Weights of a small transformer language model: 3 heads of 64, LayerNorm before each block.
Each number is 200 + 40 x the weight over its row's rms, rounded and kept within 0 to 999. Layers, rows and columns count from 0. The size before them is the row's rms in percent of the matrix's.

# layer 2 MLP up, 768x192, rms 0.112, rows 216-252, columns 0-191
093,180,205,185,245,188,250,256,183,195,135,157,128,177,204,177,260,297,176,204,125,236,242,224,187,135,165,224,229,186,207,176,199,196,191,218,102,214,170,142,134,146,267,144,149,191,186,116,293,286,198,235,186,182,194,168,159,186,215,183,205,186,219,194,207,217,230,200,243,165,197,181,167,229,160,206,219,247,155,263,264,205,166,177,238,204,212,172,175,216,131,161,299,195,262,138,174,189,177,291,134,213,127,173,248,196,181,176,188,207,235,136,208,224,166,165,186,163,209,214,164,147,183,198,165,211,265,203,196,183,166,195,139,207,170,115,224,123,198,184,184,205,147,250,230,228,240,267,206,219,225,195,265,161,213,232,170,142,205,209,207,187,166,280,142,220,221,177,209,148,237,164,140,174,265,230,203,174,258,239,184,214,242,146,163,225,315,224,196,187,201,208,186
092,128,199,179,128,184,226,202,222,212,145,188,142,182,256,220,276,224,215,154,165,198,230,267,205,131,175,187,232,218,177,227,217,148,230,182,140,197,217,234,187,164,251,191,240,167,127,275,205,266,190,179,163,192,195,177,173,256,203,280,260,235,181,142,214,166,209,148,183,155,235,113,145,221,223,159,185,201,217,143,147,224,248,200,157,173,208,237,204,190,143,232,135,157,257,175,210,227,186,227,180,247,172,172,229,254,168,157,228,176,169,223,208,222,216,248,170,199,176,210,247,204,218,213,252,259,194,252,176,196,252,253,213,243,175,107,202,181,231,222,258,155,144,158,254,207,240,254,248,180,140,137,152,226,180,154,182,147,212,190,71,255,153,254,203,162,296,144,258,190,229,196,146,257,268,194,204,287,198,232,158,176,186,225,226,180,169,223,177,238,207,164,211
096,179,216,180,165,206,220,241,154,193,157,199,189,177,135,209,168,247,207,145,251,234,208,247,277,178,233,244,182,174,228,220,221,200,231,179,241,161,217,275,201,196,162,248,245,229,172,190,288,147,202,248,177,220,166,141,205,186,183,155,250,194,204,170,215,189,157,151,248,262,163,227,185,181,196,262,226,153,148,129,164,155,208,213,256,206,216,247,162,133,168,263,250,206,149,192,173,247,177,253,280,152,248,186,227,275,175,303,270,218,271,226,140,221,198,180,174,196,272,285,140,182,252,220,176,182,137,226,173,283,176,203,167,219,197,147,236,222,217,242,181,202,217,155,237,197,239,223,142,175,159,237,172,228,225,215,235,157,217,276,193,180,142,223,217,271,197,191,222,214,160,179,210,203,129,312,158,75,228,225,261,167,222,186,204,192,179,201,202,222,205,215,170
080,216,118,201,198,149,158,193,190,147,90,147,196,125,227,192,211,229,196,260,201,166,141,219,201,125,204,164,247,190,188,220,218,184,169,147,176,156,208,233,180,204,229,217,143,169,220,181,221,197,158,150,214,178,227,185,190,287,199,233,178,147,163,204,245,137,243,179,192,164,218,158,149,224,170,170,193,245,180,225,125,162,151,228,224,137,136,168,131,218,146,211,171,206,241,239,188,203,207,113,202,165,169,142,240,127,193,139,212,181,221,170,205,152,179,231,314,164,228,182,245,249,193,215,181,237,162,262,130,177,139,152,207,194,218,238,174,216,161,89,208,236,216,220,244,156,187,273,139,248,216,165,255,204,214,147,213,176,243,283,213,182,238,188,213,206,257,229,268,231,233,216,137,184,191,156,200,170,243,247,140,215,200,144,185,231,194,130,281,202,182,244,193
109,167,203,250,241,280,174,186,181,198,172,188,202,263,238,198,237,237,194,179,198,212,163,223,157,213,149,222,159,175,127,158,191,185,210,251,285,211,223,241,186,256,205,174,226,282,285,161,224,187,143,190,304,275,209,140,184,193,196,263,197,231,234,202,213,131,178,236,163,212,182,147,293,202,200,146,219,200,163,161,182,156,209,187,210,247,164,212,165,123,173,155,148,202,205,218,193,192,180,206,218,214,174,197,203,152,151,178,160,155,244,190,232,178,248,192,268,265,173,255,231,182,181,273,126,204,198,190,175,196,196,202,203,117,255,174,264,175,179,203,209,209,213,169,183,258,274,205,201,219,163,209,196,258,189,146,226,201,228,241,232,209,214,277,230,201,132,290,207,254,213,248,156,117,172,147,245,164,173,297,168,113,233,156,191,180,141,189,196,160,117,246,233
100,200,191,138,225,232,242,175,188,212,176,142,204,156,328,188,220,223,188,237,235,250,190,173,189,193,189,210,200,159,194,257,255,155,194,186,214,237,208,201,165,169,136,269,198,242,270,193,249,254,213,224,226,218,208,182,200,217,173,208,201,174,125,192,157,195,226,216,218,156,166,183,196,296,132,146,196,297,160,142,178,172,179,160,203,191,195,184,181,181,226,196,198,154,205,176,262,170,154,208,183,184,152,128,295,206,212,217,103,231,188,188,231,205,201,231,232,246,235,245,203,168,201,152,174,213,180,314,230,200,220,249,214,151,226,132,215,221,158,223,271,159,266,206,208,217,167,232,147,191,170,169,152,191,183,277,189,261,217,235,219,187,259,85,179,172,168,161,175,247,257,280,265,217,215,175,180,153,256,143,244,231,184,201,239,148,215,104,187,168,170,152,247
096,166,314,223,184,188,237,228,129,208,200,209,221,182,200,241,163,233,203,166,189,184,204,242,145,154,294,159,186,206,211,179,202,224,227,204,274,193,233,296,194,155,255,119,211,221,210,154,152,140,145,161,288,204,142,246,214,227,333,184,208,186,168,187,213,251,191,159,129,212,167,193,128,201,290,238,167,165,205,194,224,165,263,229,196,224,199,262,213,173,149,245,214,199,213,234,234,200,159,254,281,211,166,206,219,176,307,132,168,230,200,190,245,254,239,273,204,202,155,156,158,214,143,179,206,210,189,193,192,193,227,228,233,183,214,150,171,266,253,211,214,191,176,164,221,183,196,198,276,142,197,241,254,196,142,232,203,115,222,181,232,252,135,195,158,158,239,245,173,173,210,270,236,198,221,244,169,232,210,206,232,203,248,209,232,280,210,188,191,206,216,157,202
085,221,226,220,237,149,147,183,215,222,211,207,158,207,167,211,269,287,193,239,188,222,252,187,183,199,122,217,102,154,77,161,192,234,238,169,179,197,223,225,164,179,209,205,176,184,216,199,206,187,210,173,132,256,251,165,228,219,175,177,181,144,158,247,247,192,173,170,262,269,156,234,238,128,225,168,110,154,141,181,268,218,225,196,193,212,166,264,262,181,234,214,192,181,179,232,228,250,263,137,202,236,233,169,186,277,70,161,204,247,211,165,194,215,233,162,210,232,194,193,184,256,211,206,254,245,172,198,166,214,236,180,245,175,183,152,182,215,200,141,202,192,213,213,154,117,239,226,189,234,197,120,221,149,168,227,165,198,250,279,171,206,229,192,188,158,177,95,166,246,268,205,169,216,133,227,168,258,181,192,236,205,175,237,178,248,158,224,200,233,179,198,105
096,203,250,178,154,221,225,176,176,119,185,197,187,243,137,89,123,222,176,244,185,174,197,277,178,187,184,192,233,176,199,152,273,235,274,180,226,110,205,203,251,213,204,230,213,223,209,246,182,183,197,149,247,202,247,205,203,199,180,179,219,162,197,227,168,133,231,206,202,269,206,230,218,186,239,205,203,204,219,242,150,174,219,205,161,115,189,112,223,159,258,195,183,186,151,251,185,198,93,161,203,158,203,201,271,152,195,152,152,255,164,241,182,168,254,189,197,149,195,217,180,177,251,201,207,181,167,239,118,245,172,198,182,280,223,187,164,137,164,171,238,185,106,269,231,209,216,239,180,215,243,230,229,219,168,260,207,194,246,165,153,193,166,203,157,321,186,182,213,248,191,209,125,167,184,236,118,199,171,242,188,136,201,212,170,166,278,232,166,175,255,121,221
094,222,217,189,242,220,219,224,151,209,138,160,184,244,178,190,265,275,149,215,180,176,231,238,201,272,289,197,255,171,240,209,251,261,185,134,191,218,183,224,220,175,194,238,258,221,136,240,217,213,220,238,213,227,217,186,139,259,201,168,215,234,269,203,263,223,210,116,208,177,296,158,151,204,221,135,165,182,234,204,280,205,212,226,250,129,250,239,230,163,196,257,115,225,226,174,241,169,254,236,156,249,246,170,186,175,147,303,177,181,156,202,200,201,119,127,264,222,133,136,200,195,187,223,134,218,174,195,195,151,245,192,189,154,226,203,248,247,158,223,224,216,272,207,255,158,128,292,198,153,245,185,233,209,157,155,198,230,231,200,150,245,267,190,205,161,213,225,234,227,184,133,207,177,235,209,167,233,224,176,196,214,160,179,171,155,197,179,171,202,254,258,215
100,154,196,251,173,216,201,188,264,229,125,210,177,226,186,143,162,164,217,163,178,288,185,210,155,268,151,166,186,199,243,205,201,186,235,172,186,195,245,177,212,186,202,221,275,134,172,156,134,206,244,166,156,184,250,199,171,213,114,253,207,213,170,279,200,135,190,229,155,152,170,295,208,182,201,214,131,162,197,235,148,186,177,223,167,232,142,208,201,217,189,242,277,229,290,185,227,203,181,270,263,128,161,154,188,256,198,254,214,165,222,260,174,174,203,214,144,207,235,217,193,214,224,155,157,129,189,184,151,246,207,249,223,140,209,238,157,244,234,194,165,208,196,104,192,221,216,193,165,167,193,141,207,276,198,230,198,186,117,234,170,201,186,165,253,196,134,131,198,235,296,206,170,181,239,169,124,233,260,182,213,196,150,289,187,184,179,164,248,245,252,235,225
092,219,263,145,223,191,151,191,158,176,172,188,157,166,180,137,182,183,173,213,249,196,201,167,210,122,171,178,217,247,219,221,173,161,138,213,152,167,164,247,189,268,201,177,256,206,207,171,198,153,179,225,226,140,258,230,278,205,293,224,221,151,164,185,136,153,173,182,224,144,172,228,203,195,258,168,273,222,125,230,170,202,216,261,216,174,215,273,212,178,205,132,187,182,208,195,254,234,182,162,231,251,195,235,193,84,275,144,186,210,239,183,161,215,157,262,165,176,174,244,244,261,200,242,254,233,243,262,201,140,273,105,213,152,183,231,232,239,167,171,123,264,170,212,237,181,160,227,177,123,239,233,300,197,158,257,201,211,156,193,218,232,196,226,197,159,264,221,264,205,183,248,166,194,178,166,232,234,215,201,242,122,177,161,270,194,220,209,194,170,208,245,214
095,197,193,154,164,188,117,231,214,191,252,191,182,196,146,123,198,96,149,164,253,233,221,222,214,224,211,218,205,240,136,143,198,260,263,173,187,202,215,251,228,256,224,259,250,193,287,228,156,183,155,182,222,170,208,241,173,161,232,156,228,246,192,148,249,155,209,182,153,213,198,249,246,137,163,188,278,164,177,269,204,224,211,184,144,176,184,195,226,248,224,180,190,142,204,131,243,218,156,184,207,205,199,174,236,188,170,177,220,245,205,191,202,181,151,260,207,204,190,257,172,243,271,164,173,236,179,205,198,230,244,231,227,118,207,197,185,220,228,175,232,164,166,185,147,156,240,182,153,254,249,164,196,157,266,200,318,170,229,141,163,189,246,181,253,184,204,187,182,258,161,128,150,240,193,214,175,200,104,216,164,130,215,200,99,146,256,285,213,244,204,265,181
097,211,220,208,188,182,211,213,214,180,173,187,197,208,270,227,260,156,213,199,156,232,219,181,170,181,126,265,168,189,196,212,200,246,211,176,190,128,103,168,235,133,215,216,183,109,222,158,227,240,162,190,207,187,160,235,202,226,195,171,257,193,191,219,180,212,267,249,173,164,116,175,234,174,211,156,204,270,115,136,149,162,182,223,204,191,252,231,267,154,160,143,180,180,171,141,236,166,206,144,255,171,85,252,182,237,160,259,139,202,210,148,266,166,269,208,178,212,178,253,222,227,231,166,191,203,144,180,166,216,179,242,180,228,224,198,234,234,240,269,144,260,174,186,145,258,197,136,116,222,171,183,216,152,169,273,138,198,188,187,223,169,206,241,218,136,178,178,237,198,178,265,184,186,199,279,196,166,216,301,188,226,160,173,187,206,194,162,125,254,235,240,139
101,162,173,251,149,157,273,185,174,229,200,187,201,225,168,207,208,236,215,164,193,223,213,208,177,175,233,197,213,181,196,297,179,209,235,145,248,163,219,242,173,195,231,268,258,197,284,150,193,143,171,215,174,200,173,176,195,201,180,171,217,180,203,178,177,213,245,96,224,228,277,150,207,158,228,168,232,181,191,236,160,168,251,227,246,166,243,221,176,247,204,157,170,105,164,180,257,222,234,207,194,129,234,244,240,227,200,179,235,273,183,188,140,261,236,289,190,228,234,186,242,133,186,144,234,205,142,251,238,243,221,134,139,218,240,204,243,183,107,210,215,231,230,247,168,97,230,227,152,158,142,183,136,234,182,148,257,290,210,184,108,215,195,174,197,279,186,146,169,222,149,211,191,214,277,231,228,171,161,124,228,211,168,137,227,169,188,188,214,189,212,214,163
091,182,240,272,199,201,182,134,265,146,212,183,225,165,227,108,234,224,224,219,221,164,189,177,199,189,221,225,158,138,221,188,231,196,170,196,203,223,160,175,174,223,191,215,203,199,231,230,155,183,234,212,263,280,159,194,234,266,244,254,186,203,204,204,163,166,193,185,296,170,141,214,150,77,214,161,129,155,265,231,227,205,180,241,303,155,223,191,235,223,251,255,173,149,233,244,171,140,169,246,274,200,164,247,227,214,228,217,309,165,187,198,141,218,197,156,162,214,144,180,269,182,176,243,244,163,265,299,209,210,132,180,239,147,148,219,190,209,166,237,167,206,244,238,201,196,156,189,164,131,174,222,150,217,179,272,285,198,210,212,171,168,239,162,247,195,254,201,200,200,238,208,167,155,185,118,197,223,208,143,213,254,228,157,174,229,231,168,184,229,200,188,262
124,111,301,285,265,211,233,253,133,182,155,160,173,189,206,214,177,238,209,205,173,186,116,175,190,240,233,136,140,216,230,182,184,197,199,285,140,262,167,197,236,183,139,204,257,257,125,179,232,173,200,234,180,144,229,187,207,182,226,286,223,186,229,212,164,118,221,213,164,174,205,172,259,185,219,172,196,220,207,169,185,174,139,200,220,275,195,210,143,175,217,193,249,243,201,225,142,168,137,171,219,171,151,247,304,242,207,240,212,249,244,211,232,216,219,248,195,193,203,240,201,185,142,217,203,182,129,254,188,207,247,190,143,176,184,213,163,165,159,158,272,146,212,193,186,185,147,209,162,249,285,260,154,269,153,202,177,189,165,276,160,204,258,194,215,192,226,256,231,251,151,196,263,192,171,151,238,212,211,228,131,157,261,148,197,156,209,225,147,191,194,168,236
097,218,112,219,188,219,183,199,205,232,138,303,220,185,217,238,195,157,218,249,197,184,209,293,142,194,181,200,146,161,172,129,170,189,199,135,108,218,203,148,178,197,267,216,222,218,113,191,249,222,219,213,228,223,224,256,202,209,220,217,138,193,241,186,185,209,248,189,257,209,149,159,208,202,150,229,207,245,232,197,129,232,257,169,156,244,205,170,213,212,163,208,243,144,232,207,195,245,215,232,163,197,166,139,198,264,107,157,310,183,205,249,196,252,197,164,198,223,170,184,231,212,194,194,170,189,186,192,228,193,207,217,134,165,213,89,206,108,190,147,164,181,262,238,177,263,226,250,179,237,183,190,224,153,209,141,203,232,203,227,258,235,132,205,166,207,206,179,256,129,187,230,215,192,223,157,264,222,243,266,161,264,221,145,273,210,250,209,162,250,181,298,212
107,233,251,126,167,214,199,151,188,196,174,277,161,205,185,210,222,174,203,200,211,191,204,213,204,102,228,172,276,216,206,146,199,150,230,171,232,191,230,226,250,178,169,184,202,106,179,206,207,179,187,231,187,201,162,224,169,186,180,127,247,202,202,178,221,140,166,221,230,141,243,191,208,169,218,204,220,255,187,249,194,113,220,229,196,215,229,218,267,239,118,198,231,201,276,212,184,161,194,143,98,170,179,234,136,235,179,123,240,246,224,208,166,166,193,131,212,141,218,242,123,142,287,210,277,148,161,165,216,154,196,214,140,233,174,206,258,152,236,252,163,249,163,179,241,278,184,198,143,158,234,177,249,132,126,214,230,199,198,224,165,176,223,192,207,217,190,200,255,199,230,211,171,151,188,216,176,237,180,252,124,173,217,241,125,200,273,202,210,153,127,303,198
096,160,195,246,237,201,282,210,184,197,206,151,248,161,241,150,158,179,108,210,168,206,301,172,243,204,190,185,203,164,151,208,230,186,217,203,226,234,99,227,160,237,185,121,130,208,237,186,192,219,196,198,254,160,175,138,227,209,187,263,249,132,245,164,118,210,225,217,132,120,243,175,181,148,250,162,187,181,124,206,228,195,219,196,255,188,215,186,194,242,258,269,257,160,217,219,185,176,276,133,248,119,195,248,175,142,212,198,190,263,191,194,185,222,214,211,209,150,164,141,149,173,221,207,172,203,216,251,244,189,195,213,173,135,201,147,143,133,218,251,237,222,193,171,273,217,155,128,268,253,156,230,200,227,156,249,186,202,149,179,131,182,134,224,215,224,208,182,255,196,207,184,251,139,165,215,230,212,169,284,221,230,216,177,151,192,219,151,146,186,216,238,244
096,219,142,159,258,162,212,216,232,184,114,216,127,163,113,228,184,195,127,159,209,215,177,231,199,223,219,162,191,189,157,207,185,204,200,259,132,169,119,247,141,213,268,236,220,265,141,143,167,194,266,157,161,165,188,181,240,195,229,256,135,167,187,175,208,202,208,161,209,217,209,193,208,166,228,185,204,207,208,178,161,118,219,255,177,255,149,229,220,212,202,140,205,233,113,160,206,249,189,174,203,231,194,182,121,129,159,130,181,244,225,166,197,205,151,214,189,271,166,240,242,136,259,187,181,249,270,258,242,172,187,232,175,192,144,239,204,187,214,227,175,138,199,201,194,168,218,209,223,247,150,104,152,209,189,212,156,168,291,264,256,199,152,212,309,243,182,271,118,243,220,189,205,184,241,200,227,213,179,210,172,188,197,202,234,133,231,245,218,189,236,271,214
097,175,178,194,260,158,143,215,213,153,202,181,237,196,198,169,255,175,164,218,184,234,204,224,220,202,182,191,229,155,176,209,225,200,170,168,212,207,239,167,105,239,244,242,158,141,284,119,158,190,229,256,262,188,157,198,185,178,240,203,164,164,124,218,165,230,179,138,192,218,242,186,241,243,134,127,178,199,132,187,235,170,201,178,175,197,262,222,214,93,127,221,206,103,155,227,229,232,225,187,182,249,197,144,206,196,226,251,191,190,226,233,219,257,195,184,218,216,220,214,209,207,196,235,232,229,185,217,205,188,232,149,227,234,203,284,148,193,140,185,145,204,256,198,288,162,288,175,192,179,214,207,267,132,117,193,142,236,250,227,269,233,136,253,143,196,233,259,207,181,194,216,215,181,183,178,82,217,208,182,152,243,104,194,142,245,210,215,174,283,191,178,197
104,145,225,206,227,201,222,140,177,221,199,183,229,168,156,269,207,182,240,205,213,212,163,195,269,229,224,246,224,165,206,198,200,179,211,162,135,217,142,227,245,221,114,201,135,293,283,179,274,197,215,162,200,220,192,240,225,192,231,165,210,185,191,221,234,183,240,177,221,255,188,187,244,218,162,195,271,193,175,151,175,185,262,236,158,190,249,223,246,169,172,171,197,211,159,164,145,243,173,157,159,257,209,163,172,192,256,130,255,189,198,214,205,139,221,224,163,211,175,249,130,227,220,212,251,175,151,223,177,218,227,265,173,242,121,291,202,211,175,186,234,234,172,113,191,189,235,105,224,238,232,168,230,191,169,173,206,229,228,284,193,126,239,184,208,162,127,173,178,218,232,189,159,193,267,272,185,254,117,198,199,232,253,184,230,248,186,237,265,152,291,84,211
094,199,228,196,173,231,208,242,190,209,270,205,200,205,220,113,275,226,172,148,215,246,235,251,212,221,168,174,131,248,148,160,216,199,170,196,196,241,161,241,216,252,162,157,198,237,245,195,218,265,219,166,254,236,235,127,240,177,219,204,181,181,197,188,175,241,200,260,206,163,197,94,184,142,213,179,212,176,115,219,210,215,210,237,172,264,236,228,248,186,189,201,173,275,306,218,133,252,200,254,186,262,182,260,202,243,215,201,195,260,236,180,210,219,111,133,128,194,200,279,243,227,225,237,190,326,198,209,218,184,249,180,261,237,210,190,228,187,210,173,165,155,187,233,166,215,223,163,195,189,211,174,225,216,229,173,197,110,198,263,130,190,121,169,179,181,186,246,244,160,201,182,190,166,106,225,144,120,239,230,143,253,252,236,179,258,223,190,239,221,169,184,223
104,125,220,173,231,147,165,250,201,183,172,266,147,191,206,268,228,231,131,228,245,120,240,200,221,156,226,171,121,169,161,190,176,181,214,211,200,158,179,225,122,250,238,185,159,171,279,181,185,171,110,176,239,260,257,259,264,191,190,224,237,111,213,242,213,254,209,176,171,204,182,178,124,207,205,176,233,142,246,128,217,181,157,227,215,220,237,109,204,139,158,192,180,191,223,160,174,186,213,159,176,224,195,127,193,263,141,212,250,208,191,141,209,197,191,236,186,180,164,172,144,232,235,253,193,255,164,195,183,187,205,237,284,228,244,180,158,170,179,147,207,171,160,162,232,285,203,149,181,153,164,196,171,225,181,172,227,188,236,258,245,169,274,133,201,170,220,163,189,197,224,163,243,145,169,227,228,162,276,224,158,245,123,251,155,212,166,165,217,115,237,216,179
106,225,239,186,179,285,171,156,212,149,265,224,196,231,185,190,243,172,203,147,176,225,152,264,173,244,161,175,191,218,169,178,177,218,179,215,169,167,296,149,184,241,145,215,262,237,225,158,181,184,246,243,249,178,152,237,230,169,207,211,201,223,201,198,137,168,201,186,245,195,254,170,196,152,178,143,194,154,132,164,283,132,230,249,187,275,183,159,171,199,258,235,217,218,209,186,228,159,275,253,132,204,208,170,202,198,183,159,249,259,196,202,215,151,179,241,181,133,186,284,185,185,212,274,86,195,162,183,146,245,173,192,203,232,270,226,183,171,218,163,168,232,166,214,208,134,155,186,153,165,196,210,221,218,141,212,279,179,224,166,191,202,250,275,268,176,177,221,284,218,270,265,132,171,229,170,182,218,164,219,167,163,201,159,193,229,93,185,158,238,221,191,129
097,149,206,174,235,186,149,235,169,174,241,175,199,146,234,215,259,255,221,240,173,236,191,296,229,172,171,237,202,235,237,218,264,226,143,181,221,216,233,146,217,160,145,166,195,187,275,187,306,181,189,236,224,183,229,181,206,164,194,166,171,218,239,233,217,248,300,258,194,220,154,179,193,182,180,150,213,204,247,251,207,200,224,193,194,90,163,145,219,183,164,150,158,155,214,205,284,158,197,162,210,212,264,220,139,176,129,199,182,174,221,201,179,191,176,240,194,156,172,228,201,214,150,184,212,106,221,230,215,236,210,221,150,72,188,202,248,211,115,196,169,98,144,190,227,289,186,222,187,209,280,308,215,182,137,211,240,194,217,150,157,170,239,118,158,186,230,239,210,162,172,174,162,213,210,224,221,166,191,205,148,222,236,181,131,214,168,167,202,175,213,230,235
090,294,133,154,189,196,238,176,185,227,272,269,236,206,145,188,146,174,129,236,212,183,242,175,168,224,222,174,155,188,293,190,182,223,136,170,202,213,247,181,204,170,217,189,192,179,92,170,264,252,181,159,183,160,215,246,191,207,190,174,153,125,144,157,209,200,224,189,156,148,171,193,111,218,188,243,180,262,217,233,156,230,226,209,169,340,204,165,161,199,187,234,173,224,229,200,199,303,231,174,242,226,185,138,176,218,176,260,234,167,150,225,152,259,230,165,208,224,157,212,235,237,238,178,148,194,214,170,268,219,245,176,132,153,167,218,212,206,271,177,227,165,209,258,264,180,173,218,191,227,206,139,186,240,173,152,206,199,266,161,206,180,168,215,116,213,184,249,167,188,195,236,219,229,194,187,261,179,204,232,273,130,213,234,207,248,270,140,179,200,146,172,245
100,127,182,108,193,200,115,202,192,190,206,217,211,248,151,189,231,222,237,169,198,209,204,202,180,244,216,187,137,199,161,201,241,190,152,117,202,133,222,128,244,180,240,171,175,153,179,181,90,188,216,237,155,221,307,134,155,138,133,164,241,269,180,168,142,227,204,231,195,201,140,160,176,190,231,194,182,153,222,181,207,119,223,175,132,120,202,227,182,248,130,189,235,170,140,130,244,270,278,156,175,158,212,239,134,224,238,242,239,176,203,210,192,234,119,185,222,232,154,191,151,227,189,131,227,116,143,236,168,218,164,164,159,199,224,213,240,270,168,140,138,189,217,167,190,144,176,239,200,208,211,205,191,205,205,198,207,238,193,247,230,297,171,164,244,200,138,195,234,126,193,188,241,182,184,170,194,210,222,183,199,162,159,219,182,175,169,192,229,236,188,154,165
096,113,174,176,139,265,188,230,225,202,154,226,202,188,227,186,215,121,190,197,179,191,178,235,219,129,192,265,132,193,149,263,208,214,201,221,306,188,261,229,241,192,188,212,212,190,174,217,221,264,236,273,187,217,167,230,113,195,229,186,161,168,167,137,167,163,217,239,199,230,165,239,151,201,225,194,240,136,159,225,231,188,215,216,230,168,158,163,227,209,158,311,210,165,159,202,247,195,219,188,222,300,222,189,187,201,155,168,312,247,168,214,187,261,294,269,84,201,243,207,136,179,166,205,150,135,186,183,154,200,205,225,175,181,234,227,191,232,178,227,182,96,202,208,256,247,205,221,144,249,223,180,164,201,251,186,236,257,165,223,192,194,300,211,227,196,206,214,197,278,184,154,178,156,199,249,227,235,175,191,171,162,161,217,163,215,223,238,180,199,222,143,250
084,212,156,170,168,152,176,128,131,191,167,226,215,246,200,150,252,211,179,198,192,166,176,255,238,177,215,202,239,143,215,188,200,188,257,158,214,200,301,220,160,190,228,251,231,158,197,157,154,248,216,246,236,189,199,272,217,180,194,244,201,213,198,118,254,169,203,277,223,238,230,84,198,172,176,220,212,180,288,159,222,275,255,251,198,231,155,183,201,195,196,189,204,181,283,193,253,192,263,158,234,170,210,182,203,202,153,177,221,239,203,228,229,83,240,185,271,213,199,212,251,247,257,240,168,194,175,299,225,224,210,163,259,166,149,146,176,126,253,165,244,173,154,186,183,218,229,153,248,235,188,175,205,203,218,185,232,164,219,219,142,197,101,294,162,235,145,177,196,230,144,223,220,177,216,265,214,246,194,225,239,196,211,238,153,157,227,175,225,143,202,226,124
088,213,226,242,252,218,183,201,205,251,150,181,142,183,225,204,246,214,140,234,218,170,174,157,197,289,233,86,136,295,234,185,232,164,229,252,171,165,192,224,203,180,265,191,208,158,178,169,181,223,222,189,206,171,220,257,176,216,181,192,194,149,167,156,235,297,247,328,266,184,201,228,223,187,174,216,263,235,158,219,145,178,281,198,226,195,214,136,244,194,189,202,175,213,162,285,212,193,177,198,144,263,141,139,222,216,182,180,256,153,217,207,245,238,179,220,199,190,242,182,251,204,193,195,131,235,147,290,179,142,161,235,236,167,195,250,214,220,151,215,217,234,263,185,239,190,225,213,209,158,166,208,160,198,251,179,205,198,209,243,247,172,281,156,122,144,112,243,245,134,153,177,189,220,220,163,207,207,199,127,219,196,125,209,143,176,215,228,215,159,260,194,218
093,260,175,245,237,197,270,168,227,193,202,162,237,262,254,218,212,255,172,197,174,213,195,191,209,148,217,178,235,202,163,176,208,240,187,254,229,180,233,193,121,215,235,178,194,172,240,237,191,203,203,173,173,165,187,204,173,236,199,215,215,184,147,252,202,276,129,191,205,139,222,286,209,157,163,280,170,212,222,199,142,189,224,239,151,257,201,203,194,168,182,231,256,197,179,227,273,259,193,221,213,199,211,185,147,282,215,199,221,193,219,138,162,244,235,204,96,173,255,222,182,121,262,237,164,140,242,238,219,98,112,176,191,215,199,213,320,134,177,183,221,170,163,232,292,166,246,216,180,148,145,188,112,203,225,225,180,178,225,129,184,184,205,257,142,159,127,205,281,175,164,230,172,239,178,257,232,167,200,207,209,181,216,183,212,305,193,146,165,184,225,202,210
090,180,154,193,246,272,271,148,198,173,128,207,200,257,221,190,242,169,231,191,129,282,177,158,241,190,239,156,167,155,188,195,233,226,141,225,194,226,161,211,194,143,272,214,174,165,186,254,248,178,256,138,207,226,232,132,189,193,223,169,187,176,159,135,294,160,187,166,231,232,257,130,163,235,165,287,187,190,193,162,143,117,244,147,174,174,168,105,128,175,191,227,236,204,185,194,175,206,213,112,248,211,239,214,176,204,194,201,178,247,189,207,162,266,183,227,190,180,165,232,162,190,249,242,190,260,200,206,159,179,212,289,171,222,217,141,265,189,214,218,130,173,188,307,196,122,212,148,183,238,143,186,257,215,196,148,227,245,189,163,167,177,230,167,189,196,215,213,205,253,210,154,166,206,209,171,257,219,196,240,281,189,96,215,186,182,228,191,219,201,230,208,263
071,254,120,204,111,174,162,181,166,213,231,154,231,188,144,200,196,207,145,197,211,151,152,204,178,194,199,125,224,251,176,230,217,253,226,187,213,228,254,212,184,124,221,160,194,186,132,147,145,152,140,301,166,173,155,167,194,164,156,204,247,156,249,92,217,194,159,174,127,234,272,185,197,208,242,167,157,223,190,142,122,201,237,143,258,193,147,177,235,187,205,199,271,222,197,233,205,139,249,201,213,254,142,163,206,213,214,284,167,121,238,185,229,199,202,211,197,219,85,227,259,208,188,178,183,199,225,189,192,264,257,221,225,201,271,169,187,256,247,176,194,124,216,261,180,257,243,210,205,184,190,230,192,210,168,272,189,200,208,182,192,280,196,174,190,198,280,253,236,210,255,139,171,229,189,191,141,226,190,202,199,230,144,202,143,211,169,203,262,201,206,245,166
097,232,223,233,166,156,221,186,139,187,259,213,240,182,196,229,200,157,129,174,90,207,217,166,207,221,174,254,209,181,164,229,218,225,212,236,219,136,207,184,205,256,225,187,124,160,223,109,250,61,254,208,206,179,180,203,211,151,190,167,234,223,247,292,150,193,249,147,226,157,201,188,139,158,204,210,154,212,168,170,175,118,136,174,154,255,217,202,265,193,197,211,195,155,121,208,191,185,190,142,187,141,206,179,195,198,203,215,149,292,302,201,264,195,187,218,233,202,195,199,156,157,309,260,153,215,196,142,171,274,173,185,224,187,201,230,148,244,157,191,238,196,186,244,222,278,212,90,208,195,214,218,229,239,193,226,244,200,210,196,216,217,241,234,214,207,207,225,230,187,224,149,156,206,228,208,192,199,141,113,175,195,193,222,116,253,247,188,234,174,220,171,197
102,158,211,178,232,167,188,240,224,233,178,190,228,175,206,247,162,140,207,196,260,175,246,212,199,252,133,169,269,242,176,181,256,170,171,182,197,191,176,148,164,156,137,209,168,213,236,151,162,193,174,107,107,182,283,228,198,171,89,215,211,198,283,139,230,180,158,191,237,210,165,136,235,223,247,187,165,190,171,171,212,245,205,235,220,260,189,176,168,148,200,246,139,217,207,248,219,209,250,184,222,267,203,192,143,140,199,251,181,172,223,216,231,233,228,202,284,251,115,251,221,150,237,156,198,189,207,209,248,207,168,272,153,149,240,284,270,227,242,169,218,178,218,137,257,201,187,222,188,219,186,259,195,248,245,174,205,239,203,220,222,244,249,199,164,128,240,159,197,185,256,184,173,157,184,160,297,199,190,232,200,229,215,171,176,86,211,226,166,115,170,206,225